Part of a small language model's weights.
Architecture: rotary positions, untied embeddings.
Training: a variant of SOAP for these matrices, 579M tokens, 2386 steps.
Each number is 128 + 24 x the weight over its row's rms, rounded and kept within 0 to 255. Layers, rows and columns count from 0. The size above them is the row's rms in percent of the matrix's.

# layer 6 MLP up, 1536x384, rms 0.0811, rows 1160-1228, columns 192-239
size [ 74  90 105 100  94 107 111  89 101 114  93 115  80 105 103 106 120  77 118  83 103  93  92  99  91 107  89 104 105 104 110  96 100 107  86 105 100 119  98  89 111  87 107 102 111 114  84  93  91 107 103  97  98  77 100 104 102 103  89 104 119 101 113  72  77  98 103 106 101]
[[164  81 125 119 111 142  83 107 140 128 130  87 129 126  94 140 144 150  84 112 132 125 135  79 134 127 125 175  95 141 127 139  69 121  85 134 169 102 128 201 150 150 111 141 115 122 116 123]
 [106 112 147 108 139 120  79 130 115 128 117 117 107 122 131  99 122 119 136  80 129 150 123 152 118 117 110 101 106 138 129 172 117 145 113 123 113 157 102  84 146 140 140  64 142 145 126 166]
 [137 125 142 125 127 106 122 105 136 128 111 136  79 131 146 104 115  62 109 112 173 132 129  81 123 110 113 136 126 185 149 176 173 138 117 145 124 114 118 119 127 139 180 120 125 138 141 155]
 [123 143  86  86 108 111 123  63 141 102 123 138 124 144 191 177 178 119 157 120 153 120 143 176 139 135 113 161 111 165 145 143 113 146 163 135  98 141 175 115 111 135 136 140 118 119 174 140]
 [136 131 148 128 149 119 151 159 144 138 133 117 124 125 126 158 107 168 140 145 143  79 134  95 135 175 126 140 151 106 126 106 148 142 139 135 120 129 122 114 136 146 115 109 137 103 105 111]
 [137 126  81 120 125 134 132 104  84 111 117 118 130 137 115 147 181 144 144 165 108 114 130 153 116 124 129 132 132 121 130 140  85 132 176 138 159 137 146 199 128 151 129 126 102 159  75 152]
 [113 153 139 124 156 140 135 116  92 117 138 128 103 162 113 126 121 112 148 117 124 133 156 145 142  78 142 148  62 156 105 111 135 128 133  91 140 115 184 146 105  88 107 130 135 116 116 111]
 [151 147 108 114 123 119 138 169 118  98 144 165 145 166 137 127 101 136 169 181  95 123 120 121 123 129  74 109 153 128 106 120 104 136 119  92  95 131 127 121 122 114 134 161 162 166 133  83]
 [123 150  76 124 114 174 125 179 126 154 128  86 125 125 105 125 136 110 140 119 145 105  81 172 113 116 156 104 158 147 159 147 145 127 157 151 104 114 123 149 154  98 109 148 100 107 182  97]
 [ 78 135 148 161 171 112 130 131 147 100 110 100 153 123 172 164 105 110 148 100 101 163  98 168 153 116 123 130 135 116 105 141 131 124 105 134 137 170 152  84  98 103 153 107 149 124 140 109]
 [123 141 162 144 164 118 133  77  94 123 105 177 145  95 109 113 159 134 128 138 119  84 155  78 167 111 111  84 135 118 123 107 187 144  94 105 107 199 131 115 135  99 121 145 147 109  95  91]
 [151 120 118 144 107 117 136 108 108 147  93 115 178 132 120 111 125 147 186 114 130  99 148 146 106 123 106 111 146 133 132 130 135 151 133 115 150 145 128 130 109 150 133 105 128  46 106 152]
 [123 124 131 132 108 102 131 123 133 146 121 119 145 133 129 117  92 120 158 133 125 112 145 118 134  94 143 193 113 123 136 123 139 103 108 106 128 137 125 126 129 118 131 123 117 111 114 114]
 [168 150 165 142  95 178 144 127 133 145 119  97  84 192 144 127 136 137 160 108 124 120 161 162  89 130 112 124 124 158 121 111  91 141 121 136 110 108 129 152 181 121 135 117 137 112 106 171]
 [117 123 140 148 107 131 157 129 165 168 130 104 149 150 128 117 126 104 126 124 165  97 124  98 145  69 100 112 115 112 160 116 146 166 146 119 169 131 118 136 135 144 114  74 124 128 133 103]
 [158 171 123 151 154 129 115 101 146 120 146 172 147 145 121  88 130  94 114 119 123 137 151 109 158 125 141 137 133 202 164 102 112 110 154 125 111 160 136 141 112  99 142 121 149 136 146 139]
 [144 121  84 142  97  89 122 114 164 151 126 129 101 139 125 109 139  85 138 117 162 122 149 117  95  85 121 146 107 114  87 131 128 134 127 121 129 144 144 112 117 105  97 124 123 150 136 106]
 [135  89 124 104 100 176 149 164 120 132 141 115 153 103 129 116  53 123 144  95 156 133 125 129 113 125 143  99 108 134  79 123 130 138 123 124 143 117 164 145 125 145 116  97 137 134 172 122]
 [180 172 132 138  92 136 157 113 113 130 135 147 123 154 117 106 133 172 169 143 117 100 141 133 132 114 137 106  91 117  91 133 174 126 126 105 125 154 107  74 102 100 165 154 123  96  93 226]
 [178 136 130 113 131 141 105 121 131 171 108  94 110 157 164 127 125 115 164 102 156 124 149 109 145 124 132 112 139 139 106 126 126 171 116 131 126 160 133 137 160 106 120 127 115 108  98  96]
 [116 146 120 154 116 132  98 145 136 145 175  89 128 124 113 130 142 179 110 150  88 172 157 107 123 126 107 161 168 186 124 153 124 125 129 155 113 114 154 150 122 107 157 149  90 104 165 118]
 [126 119 127 155 124  84 115  95 154 172  75 139 100 180 140  68 143 145 129 131 147 148 111 101  91 182 136 131 113 154 139 137 145 144 141  92 122 144 102 117 134 141 118 139 123 108  85  80]
 [133 119 137  87 140 152  90 107  96 132 107 155 168 175 113 123 152 104 154 160 130 153 123 136 134 142 120 138 100 149 143 133  96 149 134 113 114 138 146 127 107 123 159 133 124 134 113 194]
 [161 127 140 151 128 148 161 125 135 154 141 109 149 136 137 141 154 130 131 130 141 123 158 176 104 159 152 114 116 111 102 129 193  90 112 163 132 120 143  99  95 156 101 123 127 139 150 138]
 [ 92 124 133 135 139 124 128 132 152 152 133 129 148 128 104 141  87 152 135 115 183 133  83 132 126 148 143 141 102 147 140 137 142 121 133 125 118 159 117 145 163 125 116  80 177 107 124 130]
 [174 109 165  73 139 159 107 101  92 131  98 145 132 103 154 144  76 110 120 147 106 135  99  69 133 129 111 114 120 220 106 151 104 129  99 144  78 135 137 118 115 115 133 115 137 146 127 128]
 [133 132 123 149 158 145 167 127 165 116 107 126 142 123 124 103 103 126  87 117 182 121  93  89  93 131  99 140 134 156 129 154 117 182 122 175 113 134  94 111  93 128 102  96 143 140  88 106]
 [155 125 123 152  81 146  98 115 117 135  97 131 128 162 124 124 140 158 126 126 144 108  63 108 154 125 149 106 124 144 103 114 116 148  68 138 108  99 163 155 146 123 131 141 152 102 136 116]
 [ 87 146 142 123 164 139 105 138  87 123  84  83 119 110 134 111 127 147 113 116 129 129 133 153 121 139 130 148 151 193 120 149 134  98 146  88  92 127 160 140 118 133 131 115 118 136 170  92]
 [117  84 129 109 114  93 136 144 115 171 122 131  84 134 137 131 122 123 146 123 168  99 110 136 174 129 114 174  97 111 159  93 161 137 132  99 121 176 155 146  89 139 105 136 108 114 153 147]
 [192 110 140 166 126 120 125 119 117  68 113 135 184 110 147 150 139  87 169 172 112 119 175 114 130 113 109 126 135 132 119 127 111 128 145 113 130 149 137 135 139 175 176  98  92 137 111 153]
 [127 110 146  99 123 108 107 147 111 111 143 111 104 118 122 140 151 132 153 107 135 147 126  91 127 149 158 151 109 124 164 116 148 157  86 107 135 199 108  90 137 109 159 114 126  81 153 146]
 [148 164 148 165 112 110 145 105  99 117  97 136 138 119 112 103  95 145 184 145 152 119 118 167 132 104  73 131 128 103 170 127 155 138 122 126 134 146 133  67 126 116 103 104 113  89 158 176]
 [171 132 160  89  98 108  76 144 109 154 133 115  96 119 136 121 131 133 135 129 132 102 122 130 179 160  95 140  98 101 151 109 165  83 133 155 104 117 104 104 147 111 130 109 152 153  93 117]
 [110  93 117 168  86 118 108 108 118 207 149 163 158 106 126 127 119 164 123 180 104 110 168  83 145 108 138 139  89 104 141 116 143 119 157 161 145 128 133 100 137 168 137 110 132 108 172 134]
 [151 113 124 159  94 144 114 125 109 163 157 118 148 162 154  87 130 127 139 154  96  85 157 165 155 154  83 134 100  97  84 118 140  66 115 133 158 126 130 154  85 126 133 128 147  77  98 141]
 [141 126 102 133 181 133 106 132 135 140 123 123 123 135 179 149 145 135 149 135 126  84 131  95 126 163 120 111  76 111  83 106 122 138 119  98 133 132 157  99  93 131 102 121 149 145 128 117]
 [110 142 122 132 106 119 126 125 113 117  99 101 133  91  97  83  90 119 153  88 125  71  91 151  89 175 130 132  84 148 141 121 169  98 104 126 112 170 123  93 144 109 122 129 136 128 131 122]
 [121 124 124 133 136 112 127  86 143 179 147 158 119 126 118 126 114  95 131  91 141 121 146 174 109 162 112 109 102  99 171 150 100 155  76 132 146 118  99 180 176 110 111 144 107 105 137 118]
 [136  89 139 118 136 120 113  76 106 144 129 130 139 143 103 128  71 131 143 162 103 124 108 164 184 122 138 126 102  93 110 169 120  98 129 156 201 113 134 122 108 131 102 147  89 126 149  91]
 [146 157 116 136  76 122 163 142 124 158  71 126  91 114 139 119 128 170 100  74 133 127  85 182 139 160  91 168 134 144 136 126 116  77 121 121 106 130 105 116 153 146  97 130  86  68 117 114]
 [136 117 115  92 131 110 117  97 122 161  98 149 135 135 128 131 112 136 100  98 151 111 112 139 149 157 119 112 122  95 100 138 136 139 105 120 104 113  97  86 116  98 148 124 127 135 104 164]
 [119 122 120 146 136 119 130 138 121 151 124 161 108 117 136 108 162 127 149 133 141 133 109 144 132 111  97  72 136 113 126 138 154 140 102  71  89 112 119 136 128 109 116 100 111  59 150  94]
 [119 109 132 159 130 119 112 112 149 149 108 100 153  75 142 156 123  90 110 132 108 105 138 151  78 157 110 129  88  77 150  96 121  99 154 132 162 128 129 121 141  58 153  93 143 159 120 101]
 [176 142 121 141 117 142  99  86 142 106 110  90 143 135 106 166  99 119 122 173 150 106 144 130 102 152 118 169  72  99 116 153 112 143 162 127 126 102 118 120 136 154 138 120 122 152 138 156]
 [130 145 112 169 141 143 141 149 146 120 161 126 157 121 116 149 108 123 136 135 130 111 179 130 142  78 104 124  93 125 150 109 176 142  79 119 140 141 117  97 136 129 105 157 114  80 104 123]
 [137 114 156 158 159 120 158 125 126 163 143 146 149 162 192 119 155 104 154 130 171 138 116 107 134 149 140 135 106 135 156 146 132 128 167 161 112 124 102 101 156 118 118 130 136 146 109 111]
 [118 105 118 128 153  57 169 169 166 149 137 146  92 145 184 154 123 117 144 118  80 127 121 132 117 132 135  88 105 151  90  95 131 114 110 132 104 150 153 148 129  91 152 125 137 107 174 115]
 [124 124 121 165 101 114 119 144 138 104  83 117 132 135  95 116 144 130 136 128 165 141 150 131 174 115 116 146 132 166 184 126  97 108 163 175 135  89 106 137 112 115 144 134 125 127 127  90]
 [162 183 121 127 103 136 152 138 136  96 132 119 138 132 122 166 113 115 137 176 106 150  85  97 155 127 126 111 133 139 122 139 132 118 157 125 118 201 122 155 102 143 120 201 159 135 113 152]
 [167 148 130 154 154 122 141 112 107 124 139 133 128  91 139 160 140 105 151 172 132 179  95 145 113 131 132 155 160 112 136 134 136 106 153 120 114 157 118 123 129  96 168 104 143  96 108 140]
 [109 121 161 121 152 115 143 110  98  94 155 138 138  99  93 138 175 153 146 113 142 142 171  75 149 160 147 167 109 151  96 154 118 103 120 136 101 142 138 139 123 156 111 133 133 132 119 135]
 [151  82 138 124  82 140 112 147 143 132 107 117 109 130 145 126 182 134 147 118 116  71 109 150 127 142 137 117  99 142  96 151 138 132 116 108  91 138 119 131 151 140 144 137 104 163 162 163]
 [140 121 106  81 139 124 112 159 152  68 126 112  95 124 146 129 102 132 106 105 119 113 146 158 153 179 120 136  98 131 134 146 122 128 132 149 150 114  61 121 115 165 140 129 124 155  87 146]
 [140 166 154 101 133 136 112 108 110 155 122 117 170 102 127 121 107 103 144 129 154  96 143 109 118 126 115 136 155 118 160 119 142 119 127 147 109  84 111  99 134 120 157 118 127 151 120 167]
 [ 90 131 152 152 140 111 127 130 136  94 113 166 140  94 113 160 127 133 136  99 132 141 106 142 140 118 157  93 116 110 119 120 108 106 158 143  96 126 115 118 136 120  81 133 119 107  55 141]
 [118 150 111 182 139 126 110 111  83 134 121 147 146 101  91 111  99 117 161  96 118 105 131 143 145 123 140 113 126  72 101 171 144 128 131 145 110  99 114 162  75 117 133 139 144 165  78 123]
 [137 175 118 149 100 116 115 122 106 142 137 136 134 142 144 110 101 177 188 137 142 145 118 147 108 152 140 163  83  96 136 147  90 144  99 116 131 154 156 128 133  94 130 146 141  78 135 126]
 [131 172 124 124 131 145 117  95 108 120 131 137 124 179 149 147 135 122 122 129 168  88 135 149 114 169 115 136 107 167 124 111 167  74 144 142 111  88 143  87 129 145 131 141  89 108 123 115]
 [156  83  92 140 134  50 153  82 179 132 153 128 116 151 137 140 105 143  89 147 161 111 143 141  71 124 129 159  80 134 137 140 153  92 124 114 133 118 143 126 112 133 121 143  82 172 145 172]
 [130  98 107 104 153 111  96  89  98 147 117 153 110 103 131 118 139 145 154 131 119  94 107 117 144 143 122  95 145 121 124 109 153 136 146 136 144 128 163 116 118 115 114 121 138  99 156 125]
 [130 110  87 115 122 133 109 133 147 139 123 164 189 130 125 126 100 104 133 139 136 101 144  88 132 113 112 156 135 162 132 138 137 126 161 126 169 169 134 117 126  99  91 103 136 152  78 164]
 [119  76 116  87  65 137 131 180 132 116  95 124 114 117 117 126 130 157  85  98 109 114 137 136 147 121 103 116 112 126 148 111 117 164 122 117 141 133 117 145 132 106 160 135 116  54 146 134]
 [158 148 144 109 152 137 113 134  83 126  92 156 107 128 119 129  86 173 141 130 171 139 152 147 128 122 111  87 134 109 128 138 143 155 145 132 126  73  81 136 154 101 142 148 144 124 124 140]
 [ 95 111 146 160 152 148 134 135 109  79 151 136 130  97 104 120 156 154 174 156 119 140 145 129 152 161 145 143 104 106  99 109 113 143 163 154 111 115  82 113 130  90 182 138 183 117 128 112]
 [115 147 117 176 121 123 115 122 160 113 135 160 131 111 149 100 135 115 116  67 116 119 129 133 147 143 133  98 105 127 111 148 115 126 111 116 111 167 135 111 138 162 109 149  98 120 149 121]
 [138 108 121 142 105 144 127  72 155 114 121 134 143 131 129 148 146  82 139 128 156 144  83 115 149 209 139 134 102 124 131 140 124 123 122 149 153 119 123 161 137 103 137 120 121 139 124 139]
 [125 107 133 148  94  94 161 117 130 124 121 107 100 135 150 120 129 133 126 149 103  63 173  92 136 163 158  89 129 107 134 157 159 112 105 114 159 175 158 144 142 118 191 129 164 137 118 127]
 [146  76 124 125 155  91  71 149 137 171 134 107 127 159 148 109 143 125 116 147 158 161  83 116 117 170  90 163 152 144 147 161 141  93 168 124 116 125  96 153 117 111 120  79 134 119 132 147]]
# layer 6 MLP down (transposed), 1536x384, rms 0.0828, rows 1160-1228, columns 192-239
size [ 79  79 107 100  94  95 106  94 107 108  96  74  82 102 108 112 145  93  90  87  95  92  94 100  94 100 102  99 102 100  80  91 102 101  92  86  98  79 114 108 114  93 108  98  77 125  83  98  95 112 107 101  95  77 109 101  95 109  92 111 124  99 110  80  94  98 106  98  97]
[[115 117 106 162 143  71 150 125 115 126 108 114 134 124 113 108 171 114 110  74 150 183 121 164 102 141 132 116 138 149 112 130 126 148 163  89 120 138 107  83 109 112 122 120 101 156 116 141]
 [141 114 103 140  83  99 163 135 147 116 146 154 130 136 137 145 110  94 121 134 159 141 117 102 138 136 108  93 147 128 106 128 142  83 107 144 135 103 166 133 126 128 131 175 164  82 107 131]
 [127 157  92 162 130 124 167 122  72 113 126 139 115 130 134 102 165 176 129 114 126 113 117 132 108 175 137 111 100 156 151 111 138 130 103 114 100 134 119  91 110 107  97 102  99 128  91 169]
 [110 123 102 147 167 123  99 156  90 166 153 146 170 147 100 172 135 101 107 139 119 114 120 100 109 127 164 126 103 162 135  98 161 112 165 121  69 118  90 133  93 132 154 124 140 120 106 118]
 [114 131 132 170 144 113 115  97  81 139 107 140 128 151 119  82 174 138 102 104 131 173 129 141 117 126 157 150 140 121 146 112 122 147 131  97 113 133 156 104 104 107 173 107 110 157 149 139]
 [131 141 155 133 139 125 151 150 183 129 140 141 155 136 141 116 122 142 153  98  83 146 121 122 154  90  98 112 107 111 135 103 146 176 112 137 108 108 100 105 147 121  89  92 108 117 112 144]
 [125 132 125 154 110 119 113 148 127 174  96 140 132  86 125  84 141 126  98 121 197  89  90 170 102 170 132 106 162 135 122 180 126 118 138 125 125 108 138 157 167 188 123 174 153 142 138  95]
 [127 125 126 131 118 137 154 129 139 113 145  98 116 102  93 163 112 156 118 124 115  97 168  89 137 112 135 123 135 144 115 107 108 126 123 139 126 132 146 184 113 130 132 129 114 123 129 141]
 [135 104 110 171 176 125 144 123 137  85 133 134 107  99 144 138 114 133 104 136 133 139 159 100 125 127 115 138 132 135 137 144 167 141 115  93 143 145 113 107  81 135 122 121  96 197 100 153]
 [147 132 134 153 158 157 109 123 185 171 163 126 126 105 121 105 146 125 109 113  96 139  98 112 115 160 129 173 164 112 131 151 138 112 125 134 103  92 195  69 146 125 120 148 150 148 117 126]
 [121 146  89 140 138 120 130 103 108 141 157 123  74 117 154 154 136 131 132 104 128 137  98 146 119  92 132 149 161 147 119 195 127 130 151 119 166  69 144 165 149 131 153 153 166 144 132 161]
 [113 115 131 103 151 134 113 120  67  96 145 122 154 135 127 123 106 146 120 147 146 121 115 143 129  96 146 141  92 125 130 120 115 158 120 116 123 126  95 127 118 159 110 106  87 107 129 132]
 [112 144 153 127 127 171 145 143 144 182 117 125 148 130  64 163 152 153  73  99 154 147 138 176 139 179 127  96 180 127 110 129 132 131 111 144 129  60 117 136 115 150  93 122 107 102 145 126]
 [137 147 104 150 113 141 123 154  86 123 187  90 129 131 123 148 133 119 117 108 158  98 102 133  96  68 166  84 156 150 115 123  89 177 131 132 121 102 148 130 141 152 149 160 141 116 138 137]
 [159 123 156 112 138 155 156 136 157 120 174 170 118 185 155 147  94 111 141 148 118 149 140 134 131 154 117 151 125 115 113 140 171 158 108  84 109 125 120 108 124 121 110 140  85 200  90  85]
 [124 138 132 141 164 116 136 134 128 123 104 140 109  96 136 120 170  78  70 132 173 137 123 123  95 117 123 157 146 174 131 121 149 154 148 109  75 152 104 106 127 100 155  82 146 119 102 105]
 [152 136 134  82 113  87 139 159 123 139 158 136 113 121 121 107 118 133 120 141 202 166 115 126 143 132 145 110 166 110 113 130 120 141  98 203 112 157 145 121 162 171 117 135 134 124 125  93]
 [123 116 100 125 122 154 141 169 123 157 108 127 145 103  62 109 195 151  87 127 133 108 161 143 149  87 179 119 132 109 122 139 117 124 134 133 104  92 129 145 100 111 163 182 146 157 159 127]
 [142 119 118 139 164 140 122 128 139 150 128 137 156 165 133  98 165 184 155 157 134 120 156 130 135 149 110 135 123 121 132  97 145 133 107 135 142 137 119  86 112 114  92 135 132 145 119 122]
 [126 126 147 135  87 132 154 145 153 116 156 126 156 125 120 140 127  97 112 118 152 151 149  92 117  90 136 108 110 139 108  83 125  81 119 119  95 113 145 155 142 128 132 118 160 115 102 103]
 [125 126 117 123 162 134 129 114 117  87 136 169 124 134 138 155 117 110 129  91 153  80 102 180 109 150 128 177 116  76 168 108 118 117 101 132  86 107 119  78 128 162 154 117 155 137 157 140]
 [146 107 138 111 133 130 175  84 128 161 151 153 137 107 112 135  59 124 124 130  90 118 147 148 104 112 164 156 113 108 158 102 108 129 157 107 110 153 147 120 114 152 134 167 146 132 129 166]
 [120 121 114 130 153 177 152 135 126 118 148 136 118 107 118 135 141 149 134 138 118 148  58  59 127 113 162 124 108 111 160  98 143 128 134 128 164 101 118 143 126 146 140 154 139 121 136 152]
 [100 146 124  98  93 106 148 126 188 105 117 142 108 124 122 114 147 114  89 121 109 116 103 126 157 106 148 122 102 119 124 130 132 127 128 162 104 110 128 149 176 156 168 144 146 128 124 142]
 [126 128  95 143 158 148 152 111 130 123 159 142 104 103 127 127 144 157 120 135 104 124 145 130 144 117 125 108 147 100  93 121 135 108 122 131 150 177 113 128 130  85 122 168 111 160 162 127]
 [ 74 122 132 126 117 107 150 130 139 119 134 135 147  90 103 132 111 149 112 163 142  85 159 145 155 134 148 178 114  83 133 120 135 156 164 118 120 128 132 154 153  97  88 117 113 144 138 143]
 [116 125  88 109 147 137 104  87 116 112 120 135 147  89 119 114 122 138 100 162  93 111 185 174 104 112 165 143 106  93 145 162 110  98 150 125 102 150 116 122 125 134 133 182 126  94 131 101]
 [ 82 137  99  96 145  98 164 184 106 121 135 150 195  86 175 111 155 157 102 150 145 158 157  86 108 157 103 114 121 113 100 164 135  92 106 107 163 150 130 110 153 138 149 148 148 157 155 133]
 [ 96 138 119 112 137 128 159 159 154  91 192 130 133 114 144 150 104 108 118 157 105 118 133 165 134 138 122 186 121  87 113 156 127  84 129 129 142 113 127 142 149 140  95 107 118 175 118 153]
 [ 87 107 155 151 116 136  96  83  72 103 113  90 121 181 106 144 141 153 149 126 146  91 120 143 134 113 113 137 120 120 115 120 135 105 177 121 146 119 124 108 157 146 129 119 112 131 106 108]
 [127 160 124 115 163 136  90 115 122 123 123 135 122 158 142 149  94 144 140  98 125 135 151 106 138  93 134  94 119 137 127 119 129 141 119 126 134 138 127 161 140 130 105 124 139 110 149  93]
 [152 141 100 144 107 131 124 121 121 153 136 130 158 120 135  90 143 162 105 133  91 129 127 165 131  94  97 137 145 154 162 102 113 150 115 129 143  87 154 148 120 132 129 136  95 150 105 106]
 [154 127 172 122 125 107 157 125 114 151 126 143 139 117 123 155 104 152 153 131 129 147 159  93  87  71  90 101 106 107 139 146 147 120 141 160 110  93 125 143 124 150 126 174 109 130 150 121]
 [124 136 101 145 143  71 139 115 145 203 145 125 159 140 146  99  91 174 132 127 112 162 134 131 124 145 125  96 116 111 131 110 152 129 143 133 112 110 121 130 125 134 147 160 142 179 130 105]
 [152 130 105  97 110 133 145 129 152 105  99  82 116 117 117 195 122 185 146 155 111 113 147 159 122 104 132 123 144 162 135 155 131 156 114 137 113 114 159 157  87 148 152 141 140 127 177 142]
 [126 139 126 138 178 124 146 118 132 115 109 115 141 165 149 117 121 169 113 144 122 145 141 101 109 132 154 134 143 149 138 118 174 143 133 141 127 139  98 116 118 156 102 134  81 114 112 132]
 [120 169 122 134 120 154 103 127 124 157 129 147 158 147 114 159 106 148 145 107 139 109 129  99 155 103 190 150 159 112 169 146 131  64 105 112 102 116 116  98 121 152  91 111 139 151  75 111]
 [103 168 120 145 153 131 102 113  95 123 123 115 190 131 134 127 101 155 124 137 122 126 141 115 135 133 150 146 118 129 138 142 139 151 135  97 126 137 139 100 102 152 116 119  97 111 124 107]
 [132 131 167 145 146 111  71 168  97 130 149 143 171 120 167 141 149 109 121 118 148 127 116 140 136 117 157 153 130 146 127 122 130 146  78 140 104  85 172 106 124 123 136 138 146 144 127 130]
 [173 142 119 107 130 135 125 126 107 110 114 121 140 110 117 148 160 109  90 156 148 129 107 141 105 130 158 109 130 145 119 147 112 125 160 135 143 134 117 128  84 149 149 144 150 176 113 143]
 [137 128 150  55 167 162 129 105 131 105  97 128 131 108 108 164 115 161  84 187 109 135 130 120 105 105 121 138  85 120 116 155 126  93 122 149 106 146 156 112 141 132 109  81 113 106 135  78]
 [138 172 136 137  95 141 148 116 134 156 157 118 153 174 148 142 130 103 112 126 163 139 138 125 135 143 145 160 102 131 149 105 123 128 114 151 121 118 116 144 125 127 112 104 146 127 114 136]
 [139 120 143 141 179 116 104 121 134 119 135 148  74  92 157 130  91 118 135 106 148 123 113 155 119 146 133 128 136 127 133 102 112 125 119 141 152 111 143 140 125 142 134 140 114 126 175  79]
 [155 136 124 129 159 137 125 132  78 146 119 145 139 164 139 132 157 126 125 105 188 139 130  62 109 165 132 105 151 162  86 149 121 161  96 123  87 133 121 133 120 174 120 102 123 113 109 108]
 [ 92 141 103 142 125 178  87 119 124 122 139 122 136 166 136 129 142 134 172 124 140 121 126 130 129 133 144 112 132 109 128 135 114 137 125 124 114 116 131 139 141 146 111 110  88 116  97  97]
 [111 140  73 126 150 133 127 133 124 174 154  86 156 145  91 124 133 114 126 124 135 112 105 126 113  99  91 103 152 127  94 119 159  88 125 126 156 152 141 134 122 112  93 136 131 123 146 136]
 [150 138  75 108 160 124 134 115 121 104 159  94  88 119  96 131  95 153  85  86  82 110 132 132 117 140  81  94 105 140 121 107 125 117 151 141 139 107 162 168 104 120  97 123 167 141 135 152]
 [118 112 155  77 156 111 147 121 117 165 103 136 110 132  89 136  85 138 133 121 142 116 156 116  86  96 102 144 122 152 125 149 119 161 127 112 149 123 179 104 131 149 144 123 130 109 123 113]
 [127 153 112 109 138 118 137  56 141 130 156 151 128  99 120 178 136 111 102 139 104 156 122 119  60 125 140 139 117 123 118 135 134 150 107 148 128 136 151 120  90 159 142  84 155 133 161 162]
 [110 159 108 131 145 137 124 142 110 117 105  78 116 103 123 117 104  80 118 124 127  71  81 129  94 127 146 145 150 141 131 118 128 170 117 149 129 109 104 121 123  87  99 118 126 142  87  98]
 [105  83 128 132 161 151 140 123 133 158 118 118 141 174 156 129 126 129 146 166 116 155 120 120 115 171 120 134 130 135 107 213 136 137 109 140 117 125 139 122 107 141 123 124 137 133  90 135]
 [125 137 103 142 148  86 121 106 148 139  82 110 133 134 181 193 133 125 113 103 129  84 142 132 109  84 108 121 114 114  87 119 129 109 118 144 167 104 170 126 114 122 124 120 117 140 150  85]
 [ 96 102 123  96 126 138 125 124 112 123 134  75 102  85 160 104 129 179 129 123  97 127 148  88 127 132  95 147 169 154  88 144 129 117 150 137  97 157 135 138 135 129 115 138 136 156 128 115]
 [151 125 118 163 117 163 153 147 113 151 134 122 133 113 102 145 154 126 107 117 128 129 122 146 104 126 124 136 143 106 116  93 111 142 116 165 138 139 169 167  78 133 106  93 134 134 141 107]
 [148 127 130 144 119 130 144  96 129 140 118 138 154 151 116 155 118 134 131 141  54 133 161 124 153 124 144 129 126 128 120 124 126 135 152 116 111 137 104 154 120 109  96 129 104 134 154 129]
 [128 157  89 119 155 102 146 171 112 136 152 118 108 180 130  96 129 151 142 167 166 127 154 110 121 123 147 129 144 134 119 119 156 156 169 105 139 118 107 115  94 105 140 167 117 160 123  91]
 [132 154 125  93 111 104 154 132 128 146 109 147 119 145 140 134 172 108 134 129  79 120 106 123  91  95 134 158 166 123 112 109 148 130 160 128 135 140 101 141 168 156 120 119 152 113 128 132]
 [127 152 148 106 143 140 112 144 105 144 157  89 127 116  58 129 111 137 134 122 125 129 113 164 129 116 115  85 122 141 104  83  87 153 159  91 140  62 103 148 111 101 127 125 141  83 139 134]
 [165 138 117 169 135 151 138 127 118 116 114 147 137 112 125 134 117  88  86 136 127 136 107 107 143 127 164  86 102  85 120 158 105 131 161 117 110 141 144  74  96 142  77 107 142 121 163 123]
 [100 133  89 137 137 121 125 104  97 106 127  86 185 124 144 143 149 134 131 137 168 127 114 149 128 161 104 114 139 180 103 161 121 135  85 111 125 151 125 120 150 136 130 170 138 106 125 120]
 [132 145 165 137 165 135  92 149 175 150 136 130 123 113 160  53 132 115  88 145 151  93 149 136 100 140 110 104 152 127 118 118 132 117 132 133 181 167 122 133 146 107 125 127 152 186  76 141]
 [111 127 115 171 115 120 106 139 134 160 202 124 108 119 104 130 156 111 115 105 146 103 101 131  91 113  90  62 105  89 135 149 108 127 104 152 115 106 124 159 118 138  76  90 118  63 121 114]
 [136  93  94 121 125 116 139 121 123 137  84 127 104 141 153 119 128 150 118 154 163 136 138 144 143 137 100  94 115  89 111 166 155 118 113 114 116  91 131  83  84 140  98 153 126  87 113 137]
 [107 115 131 132  85  86 162  90 107 178 132 140 137 121 121 138 126 123 122 118 156 154 123 104 134  96 158 126 139 136 127 133 110 144 104 139 135 127 170 153  73 123  98 107 121 129 155 110]
 [151 132 122 129 122 141  94 122 135 168 173  92 130 152 112 144 191 152 107 136 129  93 167 142 121 121 107 118 170 150 137 121 121 104 166 154 109 134 120 168  97 142 140 134 130 140 141 116]
 [112 104 131 110 105 132 120 112 102 116 130 107 123 138 142 156 141 129 113 105 184 145  86 118 143  71 133 118 162 103 127 140 114 160 144 140 114 137 112 141 119 124 147  79 134 110 145 114]
 [125 137 169 169 169 128 155 163 150 154 128 148 109 129 120 193 123 110  95 136 149 118 154 155 139  86 114 163 135 159 117 125 150 123 148 123 127 148 128 132 124 118  89 153 138 151 130  88]
 [ 86 133 107 110 134 148 121 150 139 131 145 107 164 110 168 137 142 145 153 131 131 165 115 140  96  68 170 153 123 138 115 131  93 101 126  87 131 115  61  88 137 120  97 157 133 105 137  98]
 [128 183 153 134 109  93 179 142 164 113 137 143 116  85 146 134 133 106 132 122 124 124 134 120  98 127 168 116 135 121  88 174 115 139 133 122 179 110 125 120 189 124 140 168  86 121 139 104]]